config.toml
num_attention_heads = 4
num_key_value_heads = 4
vocab_size = 4096
rope_theta = 10000.0
attn_scale = 0.177
tie_word_embeddings = false
parallel_block = false
batch_tokens = 32768
doc_mask = true
Each number is 500 + 25 x the weight over its row's rms, rounded and kept within 0 to 999. Layers, rows and columns count from 0. Numbers have three digits each. The size before them is the row's rms in percent of the matrix's.

# layer 10 attention key, 128x128, rms 0.124, rows 88-127, columns 64-127
110:500461494511495436503475520489530479517557555488544497528526489483530529510513512538531527486516516486479560499490501495540497505452520520514518487499469491532507485479468511535497482508479511
118:545478502477534525504537519480533535498531500524513519483463500482518502508499439481481507491499496486473485494491456496495460478529534547502492472517472509516520480485532536501527475485462488
112:515476499577532521530510498486468499516454512477512481505488495542487518514542482505493538497472528462538496513561488500499531487481477536486499491511490507487524491533537461503489463494485500
105:488486512480492496531498470469456463482459458521470495486519487524514475523525509500500490539461496509511467470486480519496490486487469526481479502506514444480511535499509530515468465505496462
118:524511517470499501519477462491521432488507495489497520505509566513504448539516463499489492509519499505479508471507488477503502482493473514545508461471522484519463533439494489540491466532544440
097:487474477480460500502504494500491502526493483522514536483501484469510494514466473499506479504502532496476504504494499480505444509483517506498515501466484534496503471490486539511526515529484514
109:487499521496465477486515494455487463508536514547480508463500481502476490524520522471500452536509492487519492484470472521497459480539470516471548542493462525516529511486503504455478524503472500
105:480522533522506454511526516475471493498485492484519488548584516513527474509523524509536498512513489500499461495510488506510505506470498494492465519468569471488529502487535480511494495457521515
077:508492527501505499526508470519488534505534487513501494494513483507491492495494472452490502558470501538564510490516505499526525554530484537480483527531513507482529515505543546488465468515482542
111:496505520541533520475528488484476460461491492487511527506516500496531436484497508473509466480491476451529504505530533510463483514478497515527520497518501502545506509547518486523511530500531524
123:498543484510491472492488494486517512523509506497458510493526548487494528529471475518497494483549553504484474538487467531487457489536500483501516519450510530480525504460495499500426511539486480
092:481492512515488514502504459502452510526487512502494497469503507524504470467499514461538491515464530474459475524520542492474446486491500497469509573490487498515499544524522486504504515495482526
075:469488523502497529538508492497443508519517472498492447500507473530494536510529542472522507479489467539476485470487460501520488425464485510542449481526538486498498517503484475483512471515488554
089:467513487509486502515556508469499503503540549541478468489552492507521524456459528500484512490527479474505490463471479475454492486496495441482523516512500506508477481468481502459454508476495497
063:506514500485483518481497460491488509512547550483487522497509489485481474502502536488537485472483514482497466498518441556467483474524503431544463480494488502449523482543504462515520545509506518
096:485515488511510512537539465504479515535542500460514496529492493507511478479464528472488515504491503503511529477536536508465471513519498519537506538466516520546521564500465494510484475433516516
081:490510510501511473469486511495475483514459463516495542463500485493519525509488513526545519486502496534486486495488486535488499513518467489455549523558520479511524493495504447529522504516452540
086:498462524523482449496482484470443495559528490569502487507504517511476446517503507494526478474518488475514510497512499538490542482533503481479496495492493525502488475464513514524560536531477501
092:484520534518521478534504479515555488449545528444512480516547521485520465507467482485504481457479461512474470473498491514483443471493536487509540473511486508491488547497510446499498493467521474
074:520492489531451452481493470495508466491493475477557468473464500485521484516478477505531517543474518509488464482482490512513443511499463461524480483524464509493468486491498518515514495515572528
071:530462508507467497509485520488477498465486467509543489479553537500513466501499550487467523481543466527472493512532480506507520502489513526501489471496535501539516498519516478508441498503468551
085:505479539517467517498483468499477522522519474484551500490482460521488490511504515463524498483497545481503512474528474584469491482564505467468486491488483474453493475515486550512536507534508550
087:497519481492526489549538547476533479432473517474487543460520489496555510471438515485463521494536515517511514494524487500482511564494500528505484523519535513518512571493481450477481510474486485
091:539520463504551512496513502465518521479498564546503521508467522484484505465516493492544504493492501541501500500459488456505536499476537520526483510555495454525493495502480491476560496484519496
087:508481483500558530479504480509517492491517554496535518512474492474520498475526486509488501525440504509512494510478496470492483494483520483544470506492473518502457476515515497522515483526543520
084:520525510472542480517520511496549513458504527499520498488490477480506483486503457491493453504449472508488453459492447524484504473484520487480501508516486509458524465456512513495506529519522457
086:503531483480544519499509482489438498490532530493534480493498462507508469457520550469468482508472484540460513501479514453541492505517515467489514526544493504523484489524512473477497488480484544
081:514506481478543505488502504523478505496452468493526528516495514490534498525466484537489530487541501513506561547500534453524536541489501516491519481481510466549533489511480510522472485488461512
085:437470470478470487520496533491507516480481478494510472502526503505509464521500496470500529505491497513527528496548528523495454542507511481464474513479458516527504463498505485510489517541489532
090:522528515474524474505460479497495493518477528469465530476496484522527473529470455497477503511488464500479476464521490495479492506507522497519540494526510499503495517493485504435564507510467471
089:510496512495520512485497473471535558530535446478486498510470474533491528518488463477513491526498518440502494518512490553456503486539533488505502517447496476443483475519502543492509527510517462
082:481505475478496493493499521467469464468466440495519516506520511508496481521488549520484496460527492527468527489498546478533485515475462539475488490511498525552475496501481453476489492472486532
092:478478503496481484488489523483506454497444529527517469501522504464535469479497468514479518507491489535518567491498516457540475525475494547524530512528496497571495500489472486496487482461500509
087:500479506519531540544455491510517501485481559505511485436473486490528534459496506503466562498529525452539492493480479471492513514498476518492469514559518497490549503476492510497511494473500493
080:454487528550498497478498490484527488486535489520519500467492452471483527474518484458519488504533512538528515524464491530524475494498479496495474519558514503504484468495500505500535509493515538
089:507500478503475494526486514476531491470472505485573488522475490504549453486493456481478532511498483529516546493540505470497486554449476514511479487468514483542519458504492527477474478503556503
093:498497505474522478493476460482504493451473489495516523516513496511555483504503476514441482516484488498491510494509540493504453515488487505475487484464497510498505504507518477500505487540537482
092:471511491503519496518482516471519496487441457488483525516513509532501488487471508493442474477534471491551509517515522542501492534504511537482510488501521513519527547515516475496496497486504449
085:485496480492534479501555510485568511455515468485440492533529530494469557524466527551483495475511483522490508502477515478497484540471521532492491480487522474523519520487493481507424515480518460
076:499528515513453487538479519508503466517489528497488512496498520515515471491467506505471558484487467532502558489521498504505504571507495474490537487540495515531517512494492482486497489499486522
# layer 10 attention query, 128x128, rms 0.13, rows 89-127, columns 64-127
115:498508476478508561506483449466463527529479464516542524495447503534490509493473466465497519510496506497534486493474508476537490469492508507543495465495476466504489476488507521499511469482487454
108:527457446504489512476519500510503469511524492471508502475457525511499489509503492478480484516495486473533494501508475526435511459526495508477500493560526496539537484531502435509467476539505522
099:503506501489493531487514510519550466484548489493463496454461486500500528507484522515490523549504515485488447527481559426517482481486499502512503512515443542539483525477521492483481503483496543
115:479517543509494493471474459482486451532482497499500490506528549511503488499520532530509526548483483491488510430500507443485474485454478491505531487502503489481448532460504497466521469486498490
101:476526526486488491521499459491468506480466475505536503520488473521520511504466476517446500526497541488463515496538472508524504515483479512555498453480499496501495480463502530517493520504502459
110:469541502494502518476496447483473458468493517494495514478476473514493544450485506507488479508493505510516534524488504526547459524476490528518497536468455493522461480499463513527506508518489513
100:482516528532512462457508498529502495489532509479468479514547487512436537499520519524548483486478492490478471499506526494506474495546533477488506535463496542496528499478520522497483533464506490
075:502537506468543520517529519500564479496505510480508467509454499518501478490486514544492503465505564483459498506461489437517548523543490495496476493475526477507508499451491486527531480509524450
085:473482478494504527532475521513476484513459421494515521539550523501527500460486503470549463541502472454533491473528518575490498515466462512513496529507523522508479521525514460475504549520468515
080:477510483547455490533516494479501505519513471519513482509560505481472500477449455492475464493578526485476507524495502535470458519481473538466489463473493527488510482474510549526486483497471510
091:483523466495540550521516491509428495520473511493504507498470439499488510472491536474519487512479505505524485480573487517475439504541505518512561547486529494490550465488525490506503538504455558
073:525523498457500516429478487492545501478496527493497503484534459484548521523477531523481483477462506493505455440500540509438532508491492453513506530466499513513452474494508521492480499497511496
100:482511502499481478505524506505478463523512479515538503543527511500498500485438506470506477448540472478534469503517553531537458476524486532541506491483503509548514480510488503502483524493482476
089:518513504509466496475535498522538490520520505505496493564500506477457479498475488485488487450545534501496500522481512476492463504463527534437477507527510561476495490515495572521527511479505491
095:453506469546508484521495469526506532509511505503508513518544470507463481499488487524528486498498497561515516478512519510476455504471505470460515500498538547492529512468485475545499546500494504
080:477498540474491514482526477508490505467465485500497476518503520494451556471504484508511476481511478475497470463486496531521554510525501514535494501481443509525507473494514488481490485475528506
083:442468536535532467488493521472512517503540437502495489538517489534523505554477507496474488498515459488536565506473486488503509512543462526508492485512474540532466507488491496532508482447481514
095:470541521538510527488484475486489496505496474527498475502540492486492500473507478477476444531497522484508507471512516523455462472461515431522537504492507509480524508487466485428569481510513490
085:494512553525507514485510481499497504511521457483513516478510461496479503506525463496468455482459512482519505461462488511506511522474497476529501497488491528484508484463518544502548495482505474
071:481486475496516491454475465542531471487533498486501483484524542503512449545488519472560518491500494491490521495521551469495510505532508492464512507460522531508513484497476464518486544508533490
092:480470543508494476517521533485494503454499477502501454492523471524450503497466488493502497512485524488506537504471468514507515527503478526541457496477512530508455477461491531525486498468474477
087:481508494500494497495500456507531476470458497517518494467495459486526516510499515481530499447484470501510478499546566495533516474491503488450509477481505543476516493523484527475521498530553513
093:523474513520523482507508500492558504511499513501469520467450519473511501486521513536528549492455498532500491510480528450523520447471531495440535529532464527519522492521500485494523487506495537
080:553480500531452490479564509487535512544505521524437511479476505475480530514550487529527546502489496548514494469509508500495511475506562528456471522537514482490540531485498504506497497506517517
086:508493518519496487536511456522569499506500468489502501475490481460533545486487457501470500535496484470518512487481495497484531455490503463495529457500476521469455484513459485514499493514541498
089:459473485472494488504485496493464459540480533525496451461473503495509486493525515469557530522482497507503495460508521481502529474495554498542497551498491498496543512505484529479460532473452485
085:504496440449541473499483503533493487493487526493520476541511539503508515456480509532553497508487519558472502542499491516520464529494505522503473520471500472525495522508519473480436482507492494
086:483498495492485494499568526466487517490509475488481455516511477493520516536471516467505485472529497503466509493534461522504498451531481535513451502503449493522496454488515526485487507479488504
093:435498488488499524516491434458518510495446519502527510489500491492496481467484500464446486532500483500522567510520475506498498469476483453510546464509466521468483494495462495490514506503494485
086:505500483536518532516525492505485505470507477465510518546533482494502520475463499476468508512551499514482517486522444527451457525488464518492463468476538470493495487474471504534516533536486521
083:466482535509507481461510514477445467496526447507489512484538488508479494461506533494529486459472513484499517486495534506535500469526512486552529511480503495557538510476517515478504482463508493
089:456483467453523506502521498503470492524526527488475490482494491513523524497510520526531498520455465514541520516465490453519519486536514481515492539517479545508466500531549468506468485446435520
088:494523479472485542512476499514549499458494543491511497477460515502539464529478521509543515484471506519542466494533502471546494487542463454467490516523489495475507540495477513454493448474540501
084:455475537546496518514521512503500512488518501562459493503509475513504537516496486497488515503481454508520473463454501482559544509514504510538468470521483502500493471507491559483506509494470497
089:511508495472493487498514453516500479493515483462499504439513506484539494505491488522517477510502509557487559536522453480504508495464498517511480535485515586492458475487532480549490518513497491
093:507519508500472525504525472452487477542463486497487504454522493489508523489536484479460493541479516489501527468529469543502481482503498509512475508462503458511493526477526466459510488513530481
094:501515520508487509508508462466448494492487518490505520520529513506501469509491499514477489485542516516531516526588499528478479505497464531473473484487524495521510507493496458520525525533549512
089:544533471527498508476492503525525519491504500498509568537531504492510502498503491518490494482536522506478471526518542516503472484477494485460509483479531459520525519514518493495543530568521509
077:450542496495489462476463458456500498460485512480501446487493498481503462537497475498534455503510480518494536502500500487524506490455503540528472506499458560484502514493480501495494506474511490
# layer 10 attention value, 128x128, rms 0.122, rows 64-127, columns 64-127
079:489505482524485495525495543519496505513428496499463488492516514492471483505489463498478483492549515476488519495504480501517503480517524505476497494545474555474501537443496530477477464524497519
092:511492486500486499497521457479556524451482467521476473532489497512515494461513501506495440529477483537425514547461524492541479529492517496469541499524450484528550542472518520487512522536489513
091:550513511482528482492502540483533521524524516502504484465530511497499470515518513504529464523483490496504468486519464475476531503488525515470498504473499459497497510505543507472505483489484483
094:507479509518498493524522464514481511475474510531506501546471491511547526508546481498425500480506499534502475486494527510511546490495458536506478536503484496479539511514518533530511523505483542
083:508504482496531540495498462457561499446519514487514499493515491501497463532504498492492422497521497515479489516462493524509494543496544554486538511512486501486571499476480490545496532536493517
090:526460497461532546492513490511502543482523462521518497512511500500543507476510493506449459516505503514515507557515475503527512470523512515483466473493508470511538510490469507503513472489500466
098:491529425518453523500483538508461457549501487479484495507484501506466501505478485499538533476488538482553480475507481486506491520505524504523500487547491537483461448489525497546474461523516478
087:553467533514500530477521486461550531491512465497496485499519509513475506489493503469484502469507529493513523563477464497526515500543467485492478529480491445518552563492474485506530507470471473
084:481522514492494467489491490528476538460479515499459495449499499512500526496493462482459510487505506511513485462466498533523490484514517495520465503506536473505563505510467458459525482477485554
099:469506511484491454524495525495498472474472517475448499510511517503510485509531454521512554492523502473477510413530498494511478478510474471526491461544514531459508452507463512535466481490465539
089:530464498496497507516492456466565474458525513509528493455498480526528479503471495507502512527522468495504472523425480516494513510509452531502492513455481495497544544485481474492496517533486489
077:499583508506513522448469468494487514495529486495505490510504498496483498522497490497550493494503550488472523493475512488509485502510453507500518533518485466490478462502490487505497499536481475
093:461488463543466500530482494500463446518466498433483506525503535505504531503533454484496529501487497483482474421510523514521475484533492509498508482547503520479505448480486511526460496523500561
096:492543538479527526489485480540504540513505489586521523465493501503510508496523498509463484526505553552487507526486496486522505505472543525488497515484479487483531527490522501459500486521536493
087:540506503525512483490506508483513505464473522531516465535506534523555502549533493464483525448470482509515466461513498502534493509527499499486496487524449480518495539501521516499537489502481530
086:516520561484515522479506465503536513512496454512515459470501522514485495493529491480500494488505529484495540547543526460494493491465464442473497522451447513522516489477507484470492490476513524
087:423522499485479549516481504531465503492541481513509523545496485513475533482532479503493521439493510544482534490509480502520533511471495537520518462549524505467501468491482480515510512501485519
078:475492480493506527472501512479498498479511508533535524540512508510461510505520538527519477505464507515517512485517520510456513520501514490509504496519525464516476431509446503462492478529531463
081:554514456480547488446494462475492483497518509541506533473485511510487521474529497489486509488450507496507483444506558504511496491485514512544495513476518493527485429521505479524462487519527520
101:494465496498456517565489491509465489514445457521528488489482517508514508494497487527461537523527499483484488565484526512514481465483439474486471504505501522512496480506474495517472450493498502
090:495541536552567504518495526524502495532492534505509490532525479507493521513501475504506513469555498461544510479523507503495506522485515474531485452509494541484481516465479486548526524472496496
104:491515452522469481555509555480468465503506525509478531474497479489501515542496514500565470505459502513516498460536490482474488530494534490511477472491493529513480460494498532480505477502527451
092:480562476496491495500497562532476491552512497509440514526510494489431498476478459521548510495506500481519541469488505483502496500492530522516504488500508481477494506446512522483509519449494484
092:503526512539514525516499509491480506482489515501500496507479512527481536495519513530497526478494488510511512555447547509541469511505488501532508494542495488502535512530472494492538510487480518
085:508505478513451460493491581523489501538508510483495520497503466490496485534496484514545519486514547502511479491529455457485503516474553493517488489526502508506480487485530480505534468536491477
103:495505483487514524479496476520508500482473481550506528534450504511529503472530487514448508467544509532453502489459551504522512453459506511519524514488487545494528487513528496512512498525494556
093:498503523526436478533509488552529500542511476525487490479475477513508485488501481509435498471516534549486519490458465506506547499494541503500451481513485465484526517443533477488505507498526496
089:470516477505439521497484534536468433546479489499467485512483491488479497470433468493527540516470499481474553496481509467526466530499464492479497478501506504497476470505548513556472481513504479
115:492531482484522466517508480487510463467503526523485454541506518503541474474499515486507440494494456505453518458508549540513502542508514494502500513510482513486501548512500504521487499527500503
100:498480555514526512461497498487531531491538507487493510466523494487478493513501491476460497462512513531511495551487449483495500519473494443495490508536505524481490515537480474488543509498479519
085:462552512525506482522503523508498517505496505534482515580486498512496491491515449505518488478514506514481507475543503482535474522495491518497524491516468517493447492484503510560448544545507494
093:512512471492502540472492518511491478555498454506511487548450480507517484451503467479488507468560519492484511500507533503509503498510489456520538519510474532497513496478533463505494481519529540
091:503476507474481482478509506497509545469506526535520456503490496501511469517533511488506527489487510529509499475496520508538511513493491556467450492502522453496536485487508504515511465514506508
089:518489484509543507504496454536484522486499504523525501500495515502469499499505507502451510575487520524539485503522517493519468485455495549494481491515493447507476532512508529505496484532509507
082:490523492518530507547478488527456515521513517513490527473511507502495526513458515520446439506501516483497510483529482511486473533488535473502493503476474489511498560532503478484500483498489498
089:496526498474497522473500497479496507524550542503514517463488458496501515488526511482510506526469571523460522541509445519493502478506475488505505531503486530499467502492478476504464466468475533
092:531499550524513507514481511560501494429505499494489467478537502499508475476538504512417494479507481501474476504460505495509519468483501518468463483508499542498499534456509526515509468518511508
071:501486515533496540514520532462506503503527511445508486458486485493524526516485524469558522504500485497461496506470439528494470449488471538530497514543468522506514464497499476493465481506517506
089:459488480489503461478521506459542487517489494491485450488468479491479504497513498532507554494480533502502504534502505489519496514474469502450484514511458503504469467514532518544498522494492480
083:512522485443529503529469472484485457505520509475526513524492514485449493516496530527461469520491547515470509479521485504485500498500463497510531482507473479522481559484440544493492487527506479
084:537501523481488505482515496509499510508483507512479508465569505498498460476474502464483526467463544489502511490459490508505487468467512470476497482529505551487506492511461471502532475464483511
089:510464501530494501515492499496522523498463494455493468495488492484473566518556483527504480467513547531550494530510504500504523514517488563492532507469501494498503462493495529491474482525506462
088:513504533532499504487516508497553498470499526444513479512490478503496558511516489494518494467489529507524500514473527484500518503521535537528518508473489505512508491528551490519503543538539442
073:485499477517535501519486532547513478507497476475528516468538484505466512510460530514520469512488522518447485532478528486486509509491534504510515509453537464495515496500501487524493476453479560
098:513472478526488498525499442497525513540465498517508493519526490501503488520512477520471510497502487504515500486475475488492499541514527545493471475476549429490505532480518566495498482528489410
081:521502447487515481516516464577499499503458498506498489542510503498519465501504486496436491491531504512483516512520504505466526519502509487472481471511532535508517488505506516497530494519510480
090:474513492506536493510502494487538482499523508518486493536471548493548484496493495497535530532495490508536495504520491511489498517522494502491514527475471485500488487488504505466521479516467542
086:519494423511482500506512515526488511534485481496509468529516505524543535483460461509522539526498481492493489532544509496492518557528516531506488540456538530509478516521535504508519507486481513
085:503487515509485491535484520498543499513485462475510496507481513494492544509475481500555507550525486522488521456462495497504538519487527489486502487474489540499538502519495481514522531506480482
082:483525476466509500464499470451501518523505509507492490537463464517463496506456521469498478522515522485541528488555566484504481506483515479482478521484478463498514443549498504470486493491487502
089:481529528458464492461489510522517522463510517483529523497499507512480457462491520519445458546502517508495518488470499483505469482492543460493544495515507540498520505521495519441485427481493550
083:488543512488523519505510475458503497495519503504502464480465481509467521498458503515436485502473527492532476511536497497492480502518513491509481514502469516520508503518503485515495497520473507
085:527527503510491506490520511491479483446494487463514480505504488512523506518505502513555565494495548490515490521509492500504503535486482510518506494515513536497483494493469506561512504511533494
081:515526494542485528538499487511486487519527472437517501552530480503478527482456489449528514478518491457498492518478499495485507493566527527543503536478508514498502527491481501498534497482538466
083:541481503494522477505495501492476507468526541503525482465461496510559491482504510492514528483483542487473490544493487512517517527487493505499474496528496523501525547504505491536517549500539484
083:504479461527482482524500506559499520475533556483491501482473511498498507480475505461527505494513475533494482510500454501515506493502495530560492462523497540486507505471527453533525512509477500
088:504510586521537514474487460497518510521512529500518490508484466480465541501484525490524454470500501478491513504461524499504488491523534476526536514499507509505505507491477511472493484511490452
090:500494511511537515528515501497496503462479525474482473512515505525501586512513502468565496495492504506470494566505498528522504506516498519513508490522520500503479488518547484509466508501502554
094:484530506483468473515484538484483509523504467486508508517427532506493523475454476507552536539505502469489501478470496510501523471508495502516542508498495512492508542484475486527518525497535525
092:527501496547485504508521501531480528497483520494474453505543527501515539494555484510448496510483474508539487529459510503513509502520515535492434519514525450497489520521523529511507508506515500
085:530502512529502531497519448494501467446536528472496519566493468493535504510539550479500481516491517541511499526499486506509492499509507493530477524524479485492447525454517503505529469499506457
087:552484482522480512511524507498461494516478482482485530532511505504552520494512443488554522534496504459509502521515509486512513525543495534530498536468545473489481524511534483509537509525523494
092:513519487493477517516492510534436529501523504453496477487466489502522528490536472504521526501505558488491495468467507503521548488530487506514541518508535525514503507481495497537521512505475489
092:540463478512514516543506505523478496544458512485499492544474492513541525494492501507538521552568497484493489461510472504533522529516481500511463501491521475507512536509533510499543551520505498
# layer 10 attention output (transposed), 128x128, rms 0.109, rows 64-127, columns 64-127
079:532486475536497494494484478511496527506530510471495544506474458461507499495525529536550487511476522540495508518499491502506459491496457480514510538469494504469469525475510510491529536461529529
100:499476503564510490462478469545477518514523468478524479485557498445479493511515494520532510476500545477532499517509517471467493488514499529486483486496507479496492486522422514484501467467545468
095:481501460497489522491576475474499468542465544490492524505467506535468540557477484510445519524510486518490482477497486452510509532521503513491496481509489481456505521526489475503494501524499479
094:497462507507534509493517535481515515538495499453512497537554491496468490459520504503567516490519510478504531505496525484520498483481519479543528478471508488503484485451508536473497462506505481
074:519494491516518486517513506544527555541484472528491502511519498452538518530491469508500556513493497473514518542536526492491530485464507488533464484491510478496491485510477527464490482495550450
086:493510512562509489471471508510502478537553502493506468494507491502474521567483537534538512492515502491524496495519503482474509508477454470505516479477509482480496513494498503494502444538509477
098:515525523468494458529489455485484540474504536474500497476427490531509494481543490535498514498494501537469510510485521515529491484512488476494511532430482511495540542486525476516522581488462552
088:513517483529480485467459539524527521539530538467503500481525485453522536485540516506539523474519510560493478491524514490476471467488489497450503474538543509454477512498497527475483480522506536
083:539519468519507517485466528526514496498522457512482513496530463525525522464494542470535514495487489518556529502495516538519482515490484473485470469506540493498497530466513537493499518508502549
100:514517449484496505462559465468511484512467510527510485485487493478465488469518506470555486490489462506544493543471477488517501522529537519507501555481487534516474496498527491490512523502481505
085:482520500489504499497553533533499533532488503507471521517527502465501559499533502466502505457503482523505499512524545496489494467533516502494495512517532496504479467518532524455470487481501521
073:482478436511480452547549499542538522516484478460489481473501522497524491504511449470453522476516530525452483501506480478497507505521505488529511484479518501505511543481492520490501538529511519
090:507529483469518476522515471503478512459489505539503529476494476466465461496518499519516507502488478523541518531473504511516476496467518493503496562433466543510518511487506493498513548482514515
094:472467481531502489502545500535454465478501459481489489519548519563505464514489542511475515485507500471525506505545490506481472538509459495499513481493496453516516488491505487500494468509508518
082:494474447487526474485541502509490483542527522472519528518531496448446509488502536508530487521527499461553488485513541479467473488510485488500481518469530476511527498532491521490459503466519506
086:513488446548511489473470530508466471479525525506474492512524543504500471476514557493493481468508533511511506479528494527504475538492490536519520500535512479522465496507498534514473488500516494
088:555509505501491447500536502497519538505457448465533454502508488495518487510491438503511500480504478447499490502457483523488507479532493459527489508456484505511488487513511501480529507496469505
076:495477496508499484542454518510532511521523490460498453503484511498534474493467450507469548473524496469491504507533487471551491505528500511530512514495501515517534530505493486490507466506439464
082:468511527472504500541460518502497473488504486463514459474531546552476480499515517480468548507520487498550525498524514510524507499491526503514507437486525500515560538480520465522486509520485484
104:491523518532486493488546489484493454489510511503489507490526481470477461499500535505560467457481485552521497476502489511490479481545498525488550580486514519515513493521502539485495526499458521
087:532475474476484504464501467452497508498487484510461522499462462531512480485500564499458470521495484504499529496519487539493501519494496502529480513494488519579480472504542496510513467484448506
107:488468507469548516515494466487482506492515539501487495521448503572488485490457465512436517534483499466488509519497529497533506483492529531498520519499477494527517507511516439539497537521483511
091:552477520503449511479469450468507536486492525466519504460451477517529496510508516499461509510518504529447502540454486557477508498526483484499487487456476538500488523523503460505526548507513501
088:521502525480478477487480458524505510486494463479524511518548471499509474455496541469516463510521497508503481475535507523474499463471484501494524497495534532548476485503486533491517480484479519
086:509511522468507517491535427458473524513495518498495491487432487539462526503494495520464513509478505493498473496478521520492495518539462466475484496480476478477516512520519488515493541496471523
107:500495565482506472504475505507500499499484457441511463492566527477448466490522524493539511498484489457526535512522506516478508504525493495518497496496517479510516485493488494485499472498520476
094:522494481496500520440502491482467483484525500543493479473559507490506496488543522525567522477483496456537508534510521504501459519510457496485537524488505451513491491520504491514513476500460565
088:508507490519500449492517489464491548463506524502507488487468564525489480498536449511510487470516519535480480521476493533510498480523519544489517549458468537482507483509493454497480562507526530
121:494471477514527522508514498511511515491499482522507506496519506464500499499498478488520490521498527441511526524534512470509508524460520554511496489495495484563502455491467508494527474481504467
103:519504476505486493475489547501493525532472462499515497519502491496499523500522534481525501492495528514495448465504498488491472511493464520471470459534516481450497502479526535494467453497500523
083:493482472479475503495515449488451505521470465452517486481505494484473445480519477486487478528488507488468543532460490493457496488509536516518514518477459507538513485500478492514520487473494495
095:515490503498494470491430490511521532463519508490477486482527545459472500482540517525552515479483518529504549523484474542499486519510484490510498522481530500510509509491516520503519495477517510
096:468526508517522531489480475497484507463510482497490522496511490464443513479457484485470485477522494479538511523466470552471485487494492467503568525497468522524461497490494478489526515502509481
083:482532489547501471486506505466494481497489440439499488480515510473489474506519511514522495465524488439504533545485496553470496488537495450506549513458478515513547500515491507480503520475527475
081:504499505499498508467557525459525514501492483480480503504488511474491457499552524530550532516499511516473491527519511523528509486531508509468492501486540485492546487483521517527482506468543490
092:474476524495514512492461508503530484511485500524470495507517510487450470521510516507517545520503465476525489480496537506483513529484512516504510521496474523503527472532481479500556537512514516
084:499522514495506504486569443449456507509472524491485539497481484546493507485481484517540458471521502500500547547511489522530499531501488508507535514472506517538480496509489492531489528486500484
068:485474487494503506475520470501499465491505511541477539517526513557462484538488520517495502523494488502513508471510511464538532523501505507493500477493486510514492510504434490477515506519459508
087:499510485491477484516456465501483512497517515512490484514522515505489510500482523460487486507524505521505503484502509494503497518522509528514465476486465526490530494456491485487493504477522495
078:474536504569473521489535531516495523484475508517475486454524524512520510467495463483544546486504491468490531539514512458483480503507496518481468513476508515482514456553521456517499550494510519
085:519492526493536534505498485536458466480502551478491527496467487508488483492513517522529513517530477476493507528549468501473490522488513501515521475485490470529497499472512444513489554534539521
092:428527474487464515491476493488551517500520475537531486520488458526502483506439507490475498523507470489506514508511510525520465500519477479528484481499466517505492482499510494494547498470504471
088:453496514471466491517438456492496514496508508492488500489490508562500475515502530511473513540520522476503518502515478510503517545476464498519469487505507494516480505444479528528487457438516447
067:517491534478467530512506485452503549518488527486474496491477512490471496493541484499504505506486513486493557510521477523512519527542434500497485495495472501476504521475492536486480445477533480
095:451527490497532474472510537511511507450502464536520488507490484492506504454483498479500466475507495479525517516497516545538517447529509497503501534466483522510475471509491493474522497473478521
074:481474536501501511471488532474488522520524476510509505476456502524528544500501474475513510456467521483486466480482485514501478499498499473519493508488488432522531500491514495530468508492512502
087:509486425524455529523520520498526455515452501512522510527554507506508515489471519515500472486520515509500503449498526471514505499517506520490483514557516535506501524551489509517475497505499483
087:485487538504511498557465512454502511511534462519514511529447501468531495494489509476469467475483536504498500467485494494504502470520492463500517477537480470475498481508501552512469489482519463
081:436487486468534541485515524476498487514543517528486518511487465495510496510484497491464465467464518472521482492497501523483463529518497503493475565535535498492434528486479518499479456501511493
079:494468481512484486487489505539515508502474485500513484493513529458530488547541530523488497536495503498481471482481486511500536464515494498525487463527513496487476530482529517508488474465578464
089:540485484556524491509520474501513524501458535519490505523535517438485514512554470488546518446502471465507505524493484505469502521511496500469488474508476439492492508521499459502503560492528496
074:502491461542480514485462504511492484534480488514495503509514522500515476540542533507550528542504494511536519516486547509483524500507529494488522491542538481464536505471503493536480522458544491
084:456486511508503504546450493532478509538509552523495488505469513518524541472447478477459527526492479481482528469477479453478513501488500506528520503502505504533509436461500490484521499522463476
080:491473504487487511475509525502520525535492505544493507487441495524565511502503509521522493547495519494485509474483489452506537512484476465494488494471524496487491465521521541479489478464511494
073:475496498510490520488503532502486511495535477493470504505490519496448495499484506491503505521520480557493480482486506440477510464505504472478514487487482480523495483450468513533477486514445520
076:517509528492512548471518470468491470509526462497480505498494512542477493490454512529489505475489506468501493463530516524501511512490515457474516528471502474519509506522512556461488506491495529
083:477477439474473520506526546509546478476450543488495538512528533562525459512524509550484505537518512508513504469533519493478525520490485511496459483485507505502455491547523484522508507460546513
078:506467479492461506482476490516496491514545497521502516485485497534485477544490535560487533527493497516526497457510501467516526493490503463487483464494477478522562531466474516504484465516471474
095:492484491527488527512556528488496472520525509515495463513490475485551521535497498475506492512458508513486470511501471452441505548523480499452495542521524521491477493511493533482492486515478512
087:442500492520510489487493457472520480492513496510520535487483474545473496480475530508495466502537518495503524513521507531508523490494497528487546484474486560542529522490462513524510528502472460
085:465496528493463525513488501489523503495469521516502467488523553524485485491495490526490500493570498464486531476472519475510555474470494507546518466458518498515521463555502520507511520490472472
092:492498497500520466550460538498530499524532477501526483497471487504543502491478492498502508497506509523468460483476472452502506506483463471500495490513493512511490500501486554502436466505439491
090:466496519524521497481482536469523497516493521530496520539461492558521513500430488463462487515453480483480479493520495505468477530482506521509480517509517495511479464512502527502473497489493488
095:484468499485495464492507491463524499478538460544503487527457503475531496510472455489490490496461546472472465488494504475482536481542516495493501503483480502500499485508476506490472452475446483
# layer 10 MLP gate, 320x128, rms 0.146, rows 0-2, columns 64-127
098:487483480476466472511491482551533504515500495536505478552515508515484520502509495503503462515525474515497519511491507481497506494546532518481527521458543536504522479520479495497491459550460475
097:513499543558515526544517509503492480472529516498476505497459466537507500516561486532508489452511505464519505529509516508485466477469519465523490485520540506479516482518504525482544514475455528
097:501511566473525494472563515499524568498484489498477497478490465523503510472537496529508519513511523473510525512537496512518513490533470427439505506513479515480493514533475504495535486459497530
# layer 10 MLP up, 320x128, rms 0.139, rows 0-1, columns 64-127
101:502479513549508534499491501494502515536485446546505510506541496481486517492514499556491539495498481503520498541527523513516502489489527483482566510488524564483505546483478442516509515538479520
104:477487485500501461461504519499474514458532486502491482525444507510518491534473521463503518454554537507459536499483495503476482478487441527519505502500493516492493499478473492501490486515471521
# layer 10 MLP down (transposed), 320x128, rms 0.135, rows 0-1, columns 64-127
099:511524468497493479506495497515505538506473497513477537544486520529478508475532485513487492518517513516494503498515544451529501513516511488486520488469496511518481476526476497490494507450473498
101:517521491505499488478479484495507507516520459523506498479452470500465511495469466465486468529502513496502491474509552470512469502489523483478494468509481493509497476503482471499509531555505514